Weights of a small GPT-style language model, trained from scratch on English Wikipedia.
Size: width 128, MLP 320 GeGLU, vocabulary 2048.
Architecture: rotary positions, capped logits.
Training: a variant of Muon for these matrices, 126M tokens, 7660 steps.
Each number is 128 + 32 x the weight over the matrix's rms, rounded and kept within 0 to 255. Layers, rows and columns count from 0. Numbers have three digits each.

# layer 4 MLP up, 320x128, rms 0.14, rows 106-214, columns 0-127
142098163130112098092127132083132127100120080115137112093095096132119124131126143165116141143093181094079110110135089126127172103124122174109142146171147117112125088190201121150171133134090160101151133115186174165205060135180119150130190076118081117140125117145104102091108121119154130097202116119160185118135161168149071167101160106152104153081126153160091044128147210127178094138147
137087125158153173151108138161147092104120123099116120131133162127081146067128166163152121113161123110125099102124111108166109139092172108102113141156114139155132095118123123141154103096141149111117121094155105112169089155178113127148087135137121129127130151113132131132119117153131154151133115159130109131157133128158122089101100107146125125126103099125111117142095144182141112116145
101184084064145179181127083151183154145105144101094205136128122121153126142131115135091076088093148124111124129134176064093161126141156176171139145082100112099135131087118153174135159160127059119126130148154112080121065104142111115074084138148126084230106130071114085147184197136121097101146136085146147178147224112203153120154120135102163112129118121110137103089159091090132133106196
141096120133105173134125113071126084146148120131091177165130118147116124116090153177150131111219102157111127112099164169135131141136136135118144155094101110085136091132105115125136086100156129141116090087211112154134113122079140098154088071085156094118109116138141178071136076100143089135140132072128142054088123130115095163125102229111084140116083086087152089136100101174079115117162
156138130133174085131049117170082087194172198126105140111100089152099077116142206152089101129145077164136131157124100154119113190087077157051109095070124096177122142108137131141090123140106168095103167102147137098101137106159119134182128086166152161083117126117080126142161139135118108108122094207171168213150145137151116116103117141163125075079101166098163169134094157132125071094128
119097125109111154093127151123144116118127106133114109110147151162120131125093091158119128117110158109072112122133142158115129136158153124123123131145154177138138092120122105136136118097104143137110121125138102159153084114153111126134117131148178120142156100147117113119107068138134093145135148153091154086122131137117084141141133117153124154111130131179160110137120118133114158145148
151117097165142100079116133084131161138153090185087122173132117106172110133143112092128111124126108084156136152172185119074127191182131119175136121140135107099138074142112138083157123134084071126124085097191134120171116095113083082155125134116133140082117174148073136167133094119068149128114166101082113091134130059137096087140147184116150113142083113121112113122085112119071084080149
102098109093156118162103157091124135112121120125124171190155077143132144131208051099118156078098080167167156096155128148096147078110128103141169174124103097149133077154177128123073109161130064101090158135181109081175130101149148135110163186095155117106125117167121098163188077192155147158151138117123048194122205194114135104114165127138138126154091127110080119104198072179103087112098
111115105123187133141138196129079097114124111046154094145072116067093142159104135110193108145171130065103178037149163080147175142125170154137110065113046109129056166149120130121080164080177105194191102089106150080147180160110155190056127109067155074143137162131079144203114132182153180141198176071137089122111132181117080128119137150190211160163181121209164130048153090172107084104113
121194158120140105072131129124095141145174131163145106127137107080154131147149138139167138111075125076101138112113145143086134173165047178116144133059139121159138151098079140155135161105087178106152116157078162095119088162103124202127109162139154132119136127079123133151102115082160124094125151177112040096130158126100107195202143089146184126106143098139159155121054156159204131098119
108119149132096097117093193143163130134091124175155106091209139133153170106169061100158049171134119092070159143199130173165112123080094116148142124117130094105118096052194138111128150077221137110169118132097163113166156139087153102176103093189123107185147142127158057114117167145148093024159124103218128152131152079188165179097101134143067119205124083105116100109110095151131124114076
156140109110170077153130098124139133137097103130093078102112105141095146108092110121138083068034148097178154184146074161145158090242139085126152157101140162155124094121056149172200086083149149114086079172134163168129072102103139096102162138165136139106109126136116159184153120189122104131067089082126127150158154125135139173075107151121106168139122087148130164176092201222131144066147
166131099230193042103122118096088134197061142140082181187134247156212104150153089088142151192077064114168027138114079144159098103077170148073091095083048114149081109131115175123116196114172152079132110097034127082124153158127042137126173168134125169147128077166119122173087090121150102123084168133047112152146170134102123147157103056070145093075128141056123113113150167132079125068126
132112103139124151103106163140099111119119130145120116134136117150122129143132105145099100138131159135188111085093153130146088135134058179098096122157125137141118120125168166108192182151109138148141121141146078143120140128166137127161182104139142141159102131097096122130151118165125114101154095162105094149125149136107103092131148177053163115091171188115117116161144118183100194170094
087160199129143162157073157181128078123120084117183102129114162117120186097139127153141118099149139182131100143199124166097134071151103142093213178165128159128113148086156138153135173073139099082153144111138155197085109138130129163137116072144126104144113122137199111093060103093146119166155129105155183172096134129177100123105105073156152162104167090178121182048083129139089146194073
118105116109158073191141106049155099158089211083137117144190120124176132104173136144177091166048153102095163123041146104198114162119168145134179151137080137192181137107150188132214159122119161132153175173190146092110183142152137077086088136123138121122130137112113128135110145121100064102130132096142144102118160129082105157132156155086138085133147097146108098080129061142188061108113
123133149086128128109175153133127152113090211083126131161132136116113114095135159143111137105152097132143121085146108125163128145156115130083150166124129124128104144143094076157151184144126163139172154122189129159087074122149151154121098142164109141157160161112121122101106157165132117124133137156120110128167132093163125087203081073154173125134147165139140140177110092132118127173066
150157147138123124116116107085160130129130123107095113106114116177144140126133125125194071127072073100156182115162160075129137075135161081138195102136149187056128150186176107151124070099097068145118098105067157127188072121096048121097131116109117147133155176135121105087158133185137167109091171116131112128092106068131134186136131115119151110148044070210136107102179105118109167079123
155112106147185120148134123133132115130145139104108115174120139098143137139195117117162170103103137098129106159119120147137111113079153143161121117106113130163101140128142147112114132127110162073154054061166144132120196134171122129103096093151122114133102106164141138122099155089099123149100123155092137113154116098123143097163133148127077144146105109087142141142136136190156158117203
140108087137120060143133134124168141088120165056086171101134149104150149215089154112111094125112158145155122182126097126098127107119079137083111162175089168148097106198122078183141124116176127189116094165158128122108163144133119092094154157072111085081131129119170117137153110143097153118126090176153127148106078090155100172142156106130110148126101124073150132136145074146152140164166
125100070116169148086112136142088138078109168085119158139138090123099120096118095147138163141157090104133142135111187099079149129177157087115129165097106110151095161214145096182110101091119199122127116118123127137119114133127125066104136143145135156186168162103136146139121129202138130094159121089092143147073166190172153110101103104176098121132090110109134122133105125119109150079190
130088129120239099116167156125104134154153076172099145093091130141117084136144140130198082146133128129115164116160141153114137111110128115021141148096039060107138063106145122156096136084115075060146120147055091154206065144145117141121119122065124152130135098083154108162075076212128163139111148104117112126142080129082156148160104142151159173120067191125158152150090136144128098140101
120062109037186182131136140151125222092105079066122154155106152148153102124172071116131170118125103118068162166076179078092149114130161135124136180142156044103085125158101103120120133169126105118107151130106067113169119159130128164112126173131147154112130154144155106138138170144174173122142155168067081105110094163113159136100133143127074105130122144156111148123123078075041086128120
107201144122138113152153140134085094120124105104116130164107106106218151119120149147118123163173144126118108085172150151121105142112136110149148133120141116151135180145158129075155114076088155131140128093161099095114131118088120125170141181108130131179155103160155122117113071165092124174192140137153138064171168132098131094152053102175101071197150099128129115138171097142117149091193
085079156064146115151162171147140135145193188118138102115081137136071176133118115106180070153126089102064208124164152156165095113047159144130152148120110082045116083127174097106097065084109170157100152148172117148155126109077111156092107092090128161150149104101135139125104178136107129081109128084090143112091134132145134061141084142120151135087113142146136105125199139048116102085075
083121117207135152091130189120158127128133171147113060098177136115158145132084076117093125084094116106129139103107114156217135123145132103138094094084143105094114090118094126137099101141104143148117139144144093143128093125122094109111111137162103101126096117172167151122146087122104083146121130123136099139174153128126106152076126090087124104160091125065154102073077153104133127140192
166107147168147068146070108083136172116178121130165075123097100128131089137074167153113139138126128125057156095168146134141131192148123128160137121114157156094091172111167129133102158104142151066145171103137136120134102096068140145100148137153079156132098149184068172179076100110131134082111155113090116190141154171117147106116128161146106074150068099124145132136164145136162163107159
104172149176088178111141167123138167138172139123132129176107163144144066127121131157113160157120143110157132141086091154159151125052046116167116110173129169109183133131089116107123111161147110132131072140148143083101134118087109167141085133102181126143106138173101073121104117127111110109098129138148150125142145093160098097138043181138119165113166100089142171168158127128165147112121
125095060183160135098202113072107180132165110091117116097140176158104150117142122151097112056141108106128138144100115151126095114128060121190132172141105177138134115144144146181160153196132119140136100149084111110132143120100119112132117144113101100110102115154104086079121150132114120150060144128164171116116097137138088193223135137108143116132115112188191133157117113114172077120132
106145101188171130150182146154110120107135160122158110073111125138149066085154130117139093097117099102150141138123149154101136052086114096091069143118098087139093048136189120109112132116064090155200058152114147118104163151126149175086187126124113151111189095109156141155156158099129105113158075117115117153091149118114125096058099119147152103100108128168143161124137094107133113205152
131115186138175096106120159083116212133150066099094149103127181070136153088123168128134140128083091115092074153117092114169075046163149131172210156104095186096131043119146146094147098059110106110064110094110090139135156101155134111151152066109216153153110132144133141074148132128143164091131121100086110109093100120070124120148118115061134145125121080177104119127123106087071158123146
155113111154085133162147173127119184086207085085131156122153131174098071175139133129119124159091206112091198154120087175122081115138099156155115150163147165123096152092123026183114118144135141108148164065125130137172181136137087080152091127172207108121151171108058142085117165180145168073075126171179140140150154099118104121130074158141111148128163163115092141130187139086164116114125
059112099138083171087127034141133161167101168155176162064110156117146093106077146125164139122172122121117106114138119152091118096185106139146134114124169157142164054098146139119126161147107160136098167118195156158136081172149120182164127127129102097155095174062125172094122164137106121172095134093077129105094092095114086118204144130135140148148107183146103135164119120091109083144174
118099054194115116103117144127127139154123054104162114128097093127074139179145134160108105090094189085143144170136109160160158138159143100179173137173089137136087127113167144203128113148061101071201126162130168149158130111126081124104181107133113159099061121168108172044091092114086178175139097093130152173092092148138118184140134124128099126093181062150134195103128116131125129115098
117096121182137109131145136144153123149130154101156110132103056085121120122134145165098132087097122107122093131102127151138123186186096116077121158146114111120157114146142080115107149164093121142115144087199108073107177178145154145086138152142091099160143159136128126133163111132095125112105145102097113162111139092163109136153102058106112128181126135130106115205169235120122138096141
118197115141124139120170150089136099134091074106179134114173082175211112202083122160124113144155114101109062115130156124139176201100110115119175140120140148091170095142099102122170115129158118136133080136110134141112151093160118102164059123131113122164119128087168089132141101098103112178109125126136139091107176138120091142145100063101091164117119128141100144097093083132109120123138
155130193144183145121168156185099107111153122167141120089137137063063126156125079111120106110097144152106156152104104085140122150082168117160199089163167134132123112122158108164185126107090105166096182212082133108173185165149116136126114113083141104149109077125124124144123103031144095150133116080093125177134153131123118134159136123124134165139096153115146137131096113170128079105145
144117124134231126168115114170157114153089138167061106151153158147078135118112170152162102119139163126132103200164088129097051129110153086116104147069106144164134134111159115106134139159092071160102127106146148131180169157131148109089147136094153104064080149107192128142137151116194115170137138110132142138171128115121095141125169141122128168150148094137120105112122130159184066098133
188122145127171084158178134061090062134172107097133178116129124168142145112164135123156084156111151115157153147096140129136129091127148121130114125121137187132170070140117130141110090118125127082091117152112151149097147063151145143145103040130092124072054082157157166113084071092123100156114169150126133085106105138129216079112132130139082164115091126120155096075086108102143089159104
116096187084154132143087112148159169119069105128134201196113179098140156057099087121162128126128113118091178135072129089164073137092086158109118165165090068174106105092118118062101161136097087108145146095041063128168112152126157079189136119131212148129151157155139109164084161118069172102093132078164113103099151158153167119158171193132085122133093134106105098087084181171156150106134
139115147131140150143122164151170123117131127117136097123110133106093160120100149185129091194156142151142170098194098137158119159092114092166135133127191113119131123147160144110125137129123126192126124121123105088152113088162118117139099133168122178171109128123148130157120116115139141192154109120095152184090141155160112124136122079146127167170106119089093164168132095133127125146103
108134086095114098121134130126190142158178158105146122132103077132159159166138099118143190161090145176098076131132161161104140132157104106182090129137166129136087161167098110140145134147169082089128111159160172159082102149147134158138109169085111151130039094128093156115102093111105138164065154167143174059156162136092102123154110173129154095089050109095119151129108084126136166087105
145154100164158177131073147087140062135127126108161158194115117126119114110059107101135102134169179135144144148098130137176118170103119144098095115138150148087129102122151178187081110141159135071093149138113150165094104106148146143190110146128145114148083127166140076082083101107172113129136162201136140153140187128166106152128068106080125134094125150176124156165103100133143135128132
151126128129110154166119089143154148131139127100149085131129144117126149109170092121085100137061126110121127196161188178151092166151109164115127127133115070105150114094156153139079159123122105113136119094154131130122137168159125179128147132134119204080115110115166144123136102075098147068106157118074112139144121134183154117161169120103088134075175112116122113131128101141171096172084
179151168197143168145114163095172176144152155114174164176179152139145128141111114135118154184135126137187158119155090103163167113146121177130142115132102137126161121121130139143151166093128176147162142139172139075140168107115146166161119137150121162085098129097132173144128188121110112122149134107129152133183109141121185153129185152087063139145140155151137148169114092143146159156159
093108122195103201138172153150078079109121161107178132130111114115109105147092138186128043099158096144194161182127155177148082180169098157149169113177148162173124077132054082123120164116176132139105136200092131132140148177113152081082080087119107140129085151106116102161123106107056100137131128115093116183114140162082151096157104095095102135075192137145094146106149146173118126136047
171060122146148101157135161078201118177124163189181169098247201130088116100106133132140036058138188149084149135147139088132143132196126070117141172151106111135190129108095157060128075107180106101112169179123094076134158079139133082129160120127050164118125156150130153114150102118147154100178094173136083117156103133084014153179084137166145098122089185049145087132080157155107166116147
166144167054034121134116129152199146118135095126105093138098093092101139129158144139194091103044177177141144134125132120114097118093133138078117129173102139087141076075179126164155115120081107184061194139108078082115064135147101149167131184094137138164115134115133090083080137123124125146098100171126181127169129179166115107077158158200168134148096062120110127090127142142176094118102
173137141122090148105145062119109082165170150130082108097123126104147088177156105204109149169161141100101170155065141097145156067116125088093128151151093115123046081127082138108059091155122109128127139153140164074148071159134078120160167196085149144069081108120086172155127149101144107133159125214117157153094166186130165107135116124164112208069164137129154109169140091082187107145119
114192119135139079105118152081152095119177113115107148126156151114141214156114154144142187132097144079128110185153060126157134184179080056140150194106139084112156158145119098099102135177105109197107127109149107152195113079112136083124145078117143189126145085135101076088059150121113192075186110122126166158056122108126106064138110120140117116109079081174133088128167135059146125122146
111129108075093199170075080119143035088104153191108118149115182130155130086114122157135100100113109095100076123164142161126079112122161101154108117155158143170137114070150160118160121144131107117093144117107063119145103087081091106143074053112157103098095136103133138098130053144097129145097126139165105145087028116174103129136155143099119109065105121150155132151081157157204048106137
217155071142133139138091172090122096145083130089105137117136141096130146116138169117108123132154068061156123105092101175128109179088070144119176109101088112166120109196131166203122161134130095198192118108147125165136199107144096138127077159167076113123115130063163131104151151066139132136121135112134127158146200149194129114152135124071159120139140137139170182153065174190133063107112
148121175131196140114119172055097093141136091113089074110120133127108135134162153122096097138143069127140185130143147111089160148090150125117059160096127121128131150155095185136133134133156109095135133132096113167149150126117108156134093148112147185141180119153134135108095091123148179079063122108180157152122133148124094134166135107133142185138174136094189202134102100208151135103156
138123121129138143104141132156081120118149172089191079074153095122174139077113157181108114147091124109157128102161097118117149126075127154111180124166177117139148139093116120099111125086217141092175158116133147107182131124115147175128112085142144164107081137128182064088105159152110106106133142094129080132069166172129134117094165151144092115129149144167120133114074121018142115150067
134086133124120120109093152183151099090167156161153118125126152181145100175081109116129127140100135164161130118112151100130128099098166109103134189097196153136138118132094160101062106134152111089155156178054134128131112135164120085144094134126110127084080070188129144078113107121042105145130121167187095134180157088164084092127114143113130133143153153111165081114147121140134108153187
133083133101163075128117142110166122076110115190143118075143110082128164101160160135188113091080172122076168102158094138162082151042155139141072128119093161090164140121097089040117084165157173130149113151095087119075165105199119126107155150133119137108161044094115160147186148176085109112134167147177166126171168176131134122131059172178139139176115117170160128090093144129139111185133
108159085155114123200096101189099160155096143139098139123142126100115125141092108108150128196130161205081087099108143127127134172140100114091128136126133137109183097170112188128136075105120097132132034043107102089120160145125128122132135148141127142138114121139135092180114068086188090206099153194104128154160082124107101177144080163096076089176148134115119130123135101106118098116118
133126078185060070139114175134132112152055074138187154093145056136146131144132128115201102103151200165097141120115188132188125178139117106074131170130124089056177102149111148052150033148125118035162184155116127116112143122102145177160086179107175150100151104123115078056192102093106115113130142160095086128174161172088145107132091127118112121151100201107144127144132090179110120076140
090134145125236143192153134124131063057055143120098138138120102081111130119139099120208093089078093073089148191121068156174106133101163079090106096122174110203098132161132123143168181096135086085092189152057128156190152152046136114129119167108215198115071152135131077144105082138160179172175163091056091155113161163126076121058122134203165109136092093145116148076195105149152095146129
084105073110124111062085149177133114097127099127116130147131104157118115109185096106138186147156116091169106150145140130080135110130171187090130176134154108084155143129154073162090151152188117092103107125090085196149096128100144072138134086162159217062130112114119127144090171131146149129035153091119184098130122146161096148171172158072131144152163129136102170053087123077174128153091
137129143080102142147162098167103150101128113102176153088157080127140144125081105136113123170121135098079114113142112144126096101115080148100111133121091142128101163207158122110066164142129174108105160195121114090134132130124132093100139140178133136136165090137091144113153199118147097128179148124092103117149128223145092136131163217133146126128116094108147105114081083193137121168138
144150085131065054165147122200085186075121119109164099099146129116205168075089127110086102130093162131174145162118083142124167159111124121092121108072139088138113094111151144181095157152118150084110145119116144106142117147108158139087141138127127099132121136138101096137099144088059130135071079155159084120124117164084126127096142135114179132078062124117121134127077133098133114115129
143131086138096092190114139090159156163134085180108127129085099113097113119148145152125129124161108198080107158108121111147082088115149113134098119171173168160079111162126130106140122165123110142121101093125132132128154104116117201177131138073124102160148113124171138104162124148139117118119145139143100096134138112140115168148184076137123111159121106153192169102195150112112091138162
114091125176172159050131091154117133114163079078040157125178169143177142160127094131110147147156128172114170147109147121121123125112143093147166044078107116148124178142142173162147110213187177051167153144064166116106161165118166128083127116132124154099079126108173154117095147127147117134105151189129102094081112161131116177119204180129058124130188172082117070165148162077072191118082
111110164123111170133110099104124126135157124162106147144152095175132131130162139141114065097101157155094123090132107173114089146142162166034104161108107116151145124068166136103075142135076084185109138124062112134193134128149090179115126088216156135121097129136172089164107165121152154164105139151173116216106187085178107127093103152118121133162147049123192109158122122158149150140143
115153104221126121082122162126120093124085112131071130164121099146129162083129109106208142102129083096133102132147122163115088104115168068128171139110137146106158113119162142105148156196158132172086163121136169119102105129147136110155136149101132125167154133117124155083142097088130138134137120167072125073085121131120112116148126035149150105160075168203185123122157110121126118110121
100155135173132129133142123168134150182154080054165149136121132133146086133137135163128159095122115152115092164181130122114106074121092160184111140116165105095161149167057082113150138129159129132136118150162131123151130117103096119094125165120085131113101071157107138138164101161135137190137111128104158075130163083090077122124093165128175160188119143092113108112165141099118183109143
096100099090110105099118118142161110145112148133131136114130099166139168137136103132124141046151150106129134168206112150115166135124143151058120103169149190071094100097123167125152149089126143115108122090178136099120124125139110137143133138180098160037117129077098121106186154145099122065131137132124169122137159123167113160135104117130163113116111149126125097126181179108124091128091
073148165113157121109174155094105167113167163196087091105105140141109141148117124170157120098143130171088098143107126106110152149138130107069145108105151145109207109161100127120145122080136096098148143141124115120118151088101097128180103161144187130173111126165096105139106110105164085092130201145085112090082105133164111204163133087140086168144130090107056187157158137121164109102144
125161150197107139101146185163163108109148109142134133132166089108127069168206165144128142078119144193158138108173104120200163106109151152109119166154142109145152173108061111094167154084153171116164093136117122141104119081128112132204117201152119072052144046136048161175152110170076187193095122119220111090108179139133135122180123115130179156150143139199176148098149133085168151147168
145072124135111125193098106144127126113130114184130110163158114138143133130110117154048114073094173168100156101105173123122077138135133107166144118139106137149138131164163104100117152145125140179167174130140162097141100115130088119155139106082159083093100111135125126132183160173120086091099062151092142133128178148106063093138130153135144139090099115169074085140151123112114121153139
153193111189181142146114202111172141108087107170117093139117139057122138127182128148188112126100195105076117150161086119168128122094161076087053107120171113127114095124148100152200132161144136172151182132162180127155116146185114145124119155103091167127131117179171159142097134070123067135136085098116152118115128093103083125144040116127095087116114123104115134172105135120096156071114
133131102155112100145081143148120165122155128172149128116096106106120150186088110148081182094128108151139135158165181130172123134171186157121127150078094176141102116064147139029171091148118092108173156103135124132159147155073127103117092074129153126092112086107141117146136122088083122071154176169102109141040152146108189086032155198095129095168119155117128103128127105154161158144127
125091168122097143145138117136153169141175133122154124106117145053127164139089167120099166147178092143168130110123108113106104137136097132135189086121096155127084124139114115116130109135135101073139144089136165140189114139125141097118136116108112126148155123113121088165139153147155162119106171079192119149135156129135120193128126130143113098100111128128139115105112118087157135117126
143132176158093210127130156165130113135118149167145113078173145121098088118132149081121106134206131108141194126117107132140111171130097103116154137141158144130116124164151155122180107184193139088157131125163146133116174167110100099113131145156090116111146092144073123085114191125135172189110117108093113119116112114150148067080192150166160101163134174136125181122111081204151085171175
120153163106122088166127164146141121205129226141166134170107074089113151132140121180139102103161158128112038105091067174115134107140103135113136098127084083107162090100143065093141165152104169159132154035079094090120105178133151134066123117176125092079107038144109144181135096081067166115162115109122116134138127127132125112129084120145197145159106082134151126094129107144103103130150
138120052093093106115150070163142137069087131052180104143163144158118160046137108083153119150173158153169143165114123134106136121124180078094117120105142172110169184130180175160113119096128140052149111138063163166189092170140117108188107159177103135056133140152116144152081143125121107125122116071111074159125140131070115142143115128091101170127134112093088149067165118130181159074137
127114139183142105121160188131126066122118117137134112153160103145123129147145146133166053153133109179166136120152152132108150112119163092101183132166179148129174123130143143117159136092161106126169096123113116061129139144143150094167087117160119167122090127060126117152130131143102130119114141162181151147074159051077137108160142085126146134126141124136112137115128159135123146153130
109114119139163179181115120136185140144138186075134138097116106136140071135130066147098066135153091148084069101115082139073141166134187127107115070121163095195074104081159189216085119140140137150148143153101045107090111111172095108129141137149189131168135085082072098153161140093106195088090150153097126149094085175168090135161124121088161133074107086132121162114136158129100130043142
118115127090090177146145082113124134158117179127148168154097087157120046156124108212098122181118167111198145117214101134101125130131085145139096208169107136115122133122113163127121094141193133129122147119120049121119133104095125119068116127142148119139123173130109148165126126145128085105149098114139130116136041119092095129087130186046115157069097127134093174143113102143177134148131
074185075143175132173113068169185074082113106155182095076097169093142230146122156155151122097128135144191111161085101122118122053082143107200068038095073111126133128161169084109181110107147163108113109167113132118098180137169180103092150069117082116140168109088102098140117206113089070143142131080133157136082106136144123129161096124200140086148160144135063085117117138170111117165136
116153162178103105097131134133155166107176139156100185134089119101104150105145133169125160113191122178142188175126108200107120153103166157158153136158095091127125184144130108169121118063158163135116114113160134108096108094123144139117069078094109113114144098151170165123128211169185160123119143133137156108102164079109057146159155114123130073119128077178076173136074161125094144103118
049253087136135194122058145061134095177170183119155122122088176145110079147108118104093128057105189126112143211152100152111155071132121093171123143132138135166157137142046075134180186197155109110126138129076159137108156086145161111130136143204118061184108143116081155140213174143103157198151149108131013130140087117148153176136117088129087169134093182149150114087147152115125169135176
087171181104137126120037076126132094147049106141192075078110073199157156173131152129149167124169128145140134136156177117144179080118110092129114181163157196105095153074135144066172173173121119067093140117164077164023063095055134090147085081076170132115107075129178132155155139135122071194152139113197126107108153165133180148137114076250096113079128113183092118118203126144124075115126
134156162137137074134093139144138177168112152149104132087136144130134135108096144146090113079128218149165170178091115110131133195105112117109156162158117102137139126147128147092131136165153108133206107121085077141114117143157129074138156138185129097112093101168108176111129077111099172093129151146135135160103123120134112089108168119078130147147091180160137164138186100058124121127121
053107099135095134132125125117122146112162131067094144126137135073146105146101101133204117148046125140153091167077120099096132085109133147100116186126153150168153117096062098130123088101080103117142105090159089073096106103114139108131164116142138127142140136150165137115145161045118124126102116178095119158125123163068108110135081133121073134183129180150075106135124141097174152102141
098076143080095128172092075145119079173130182091122091151112129092093135125124157136136098130077076077104125120092176143088115128132150099171150108139144121138156146125103157121127162110167141127131135131148157123109050156121142148105129126135100082161141138115132100133187127133066122135160142090154142131067122137127117116157134161079068064101171104123125146134148115142149155129179
090141134121094177110097119105128092108145134065134134082109132143130141137113111125123135122149157114088130120151160151108133153138156121140103120157138091084090140094125228112095136082118159091170111141060142138107235173135130118116128140117148118187145168122155082156084129133190176162180173082106080179050060103145156147192189120042136099154100151073069134182109191174103141131157
098154159126140097142131165126158109107100142116140149124121168134108136199149097142113132124164097082108140104099114144156123127148125158155149165074135101167155140183097134140132163107139116111114138111129111103123151190103182137094115145165047140120085105095100184109074141130133118129123105146114095124142196112139130093109091143166102156182168117075117151119145135116131156139139
113113173105180097169141181112111148161162107126118127118105134138125166106089117086135059121110124113140197151116132125112127171170108142158124137131188108110095146111121175143140137134170179173101152127181110149108089126202168117143078188104134114106126132101148102138143099159107057102086085143107151138113129096162091089075125129129113154109136126135140109102153101126166136128109
108149121125131169165166101202165141145151137144153114140136141117115156093201131156151090133115170107108154106137175139116139113152145124138054126172181140166149167101169136128123137152178145166123179156137160137121142133173107160122129148127117141105140091079107145133090112171127102138155137091097130090121176084173147118093122137088089180184103121085208083108121153139160127164116
130107178123123106175105134070162082157098175148134111159156080118104078106133101129148072106131112119155139102129145095131148123114110140122201180177169139100200113120108171171127072129099036162042131091154121157161114134181180114150115133070120154160188140171062109113158113113100136187131147111107169030120122124146101195120116116154064075124166110197113138163078105103086128114110
077120086134126093138105147106123124121147145129143097116074186102061103088069108072116094149113112043113188187141111134178102142130144133153110097170146103048193129146074104123100168182121151156096169126112123129168149116111072133095209127128122114110140167150198164130124086090095105190096096141160078105086136086232047136106160169105027153176097093109126240112167185208145096064113
202111104157141139156142116199145127170097136153152119134058178133167066031174142084147134193104151146184122138116110119114115088131191120109094179171146119161092177113137166188126126111114096112154093070104099189135166095084154126154107127101131108067135150114128134109082125126120129127149018139150111133111128088223122169157148132083113123128114134117117149089161142112154094086143
133174085111057079156102179059118104120131145105096151074119139164116164097145106110161116122125087126164133143147150105132094176160159096138150147122134160158153146095146151160087096103152180101148108175107098138095172083131162191130123144100135089156141140131158108066125150135148182117156137129194065115118100130145179119144143138073155157072173133115110151130175138146114101122121
073150181135195034046100134166122148091124145121113158126106219115115135112176134102116159112141145128153155069116134093163172120103129122078180142097143184069134180172160136159131100138098126132126180083131156115143142126143138073121125082115099147089115125133146102105106105112161130132112173167120168128124069137148154148113135105164095121185128131114114143107140143151166129100144
167152152072128090154142135137096122178108101104152100119143151129104146108180185155111128130153105102113085126081112142154158183116137093144109166148109147094207088147101156102167172089118139151068104134132162118040123174093058140115211121166062132110096151115118120178097121096151019130131115105163134183144111121123127122124146100131129129123102137164109122123146177145153118209149
151134132132128161166097116108138130133127121101108156127140149139127126088106120132137132137132134132155124109112146145148129118087113137139169132133107161146130136123137126130146128134152131092141142131142088116125111119115138102117121122112102151123117110138126103122151139142116122124094123125099150121103122137100095137140135142131133133129133149127098103122152157131121118142123
171093122139103138129165152188145116129173129154235108149171106095137093132101128169133148091127151113187136114127132127174210139083164131094101104127132136207120150082056137144110173166179163173146114201142184117096108100104159208146135108104174109134088077136116136132116110119159113136149120157084097093188134138171191118111142089081088181173171206131151168099101063177077152112095
088187096068083168158110153129212090154161121190109115118102133147092153139093172209129072127176127155170115099149155158118107155134166083180126048101100139150152161122109177058059091138170139077114151073130146140106163151123115121131100099161133100151156176118134122201191119140179181130127141087159058100098097116119137105066143132116107134077141108162119151166090114114101151091043
151115116134118108150089100144116115139148147178141164097111123107140129118110114116107166198112153068131147094155152090143128110030084161189121121153194158150125055182132165151143132151123132124110117112106176147106141160132104191158140191121140117089069095130098141098096151160124097185145093131183079150099148182158138116116114183106186157097100155164173082073155099134100124125156
121160106149138115058117135135131092119063075116117171112140135186149136168174094138072138127098121121093064131232166144106141148095119088119119132153109113135139091165186159113094137090134114156112139077107125139138132151071119110094164120135131120142159116102168099126174151151169132198123127142091097124116118167126106078119137129121128123114117115140094098098129108100120061129177
127138149094104098109155108150154104108109110111142120132086103134153082128111099084177084057139138126103110100177142119157094093101110144118103133081102098078088084152141067172182140120112136145150118109114162202125124106106074051181159103139060120186062131144109136066148097140124107164174066141130159111127122196104113120138126136129180124166132110130085086117117141102142134105111
140123136132134145139141108114136120146101129113124095100118128123139121156153127110116128122106144107124165117132133129125128161112120138125131133118115129148112145119138161124102122127129143130122113119119143097112140129143096129121152125120122173155116123125132140142136119134125122108142138109133122109134137159145124144114120103128109135104149110095172134123137112122121138163129
146127100122146118114108122105139116148133123049196109083068132133150138078116064119090107071094123170130072158178148126088130092128134111066114120124139212145160136140122113142083146122171157120158088177131155111164133131096199113095165182149103159088171140137087148140108183117141137132149086173199126088140162137150123094146191142122180149197111143167099093099111173103117075139103
125085143185132092092137132135255115144113102109097110177119140065162105150106108107062159087109114120198171093185164099081119143150129128113168078107109122211144122069124127193159145150159168119137133144122110073122088109114118128131112173184140121124114188134118131102132097184125176105106066092167081132147152075114142075116107120134141151102170091135074165176116093125145103135125
123173143115102122102136143157116128192141142098118073096179130102122097204103149188110035137101138144125096153139111136150175189139122029179129124117142150133164107129138121108066152193077112179141160122126073130116086125169084120141124155147124106129108155086143126131136084061161172127145110143108090108130168081162148077156099131143158077113107127138166182134154100121112104127079
102090144113123153140069137122108143130097145113101139163117119122151081198141173126115129113145138126109094148131159160074156111171133139088081134141154205156116103128160121109115106081117104116143134130131073157144090116118122131146108086111143092125094170087178099113142160112096125163146143131140138133151110141149088169150103183142085125145156155136131132159127169072096178131167
146120084151132123119087184156125176107102109096087143149084130140122140163105089118168124083088117131126120158136139116149064108163120107084120052162149125133124106195079165095152112121119132117170078110101164172139113136111129068177172114130124136118108182132097098088098154135140124127204128103104069226147068156118158076151097127138064138118141116200153091113145127119119049070120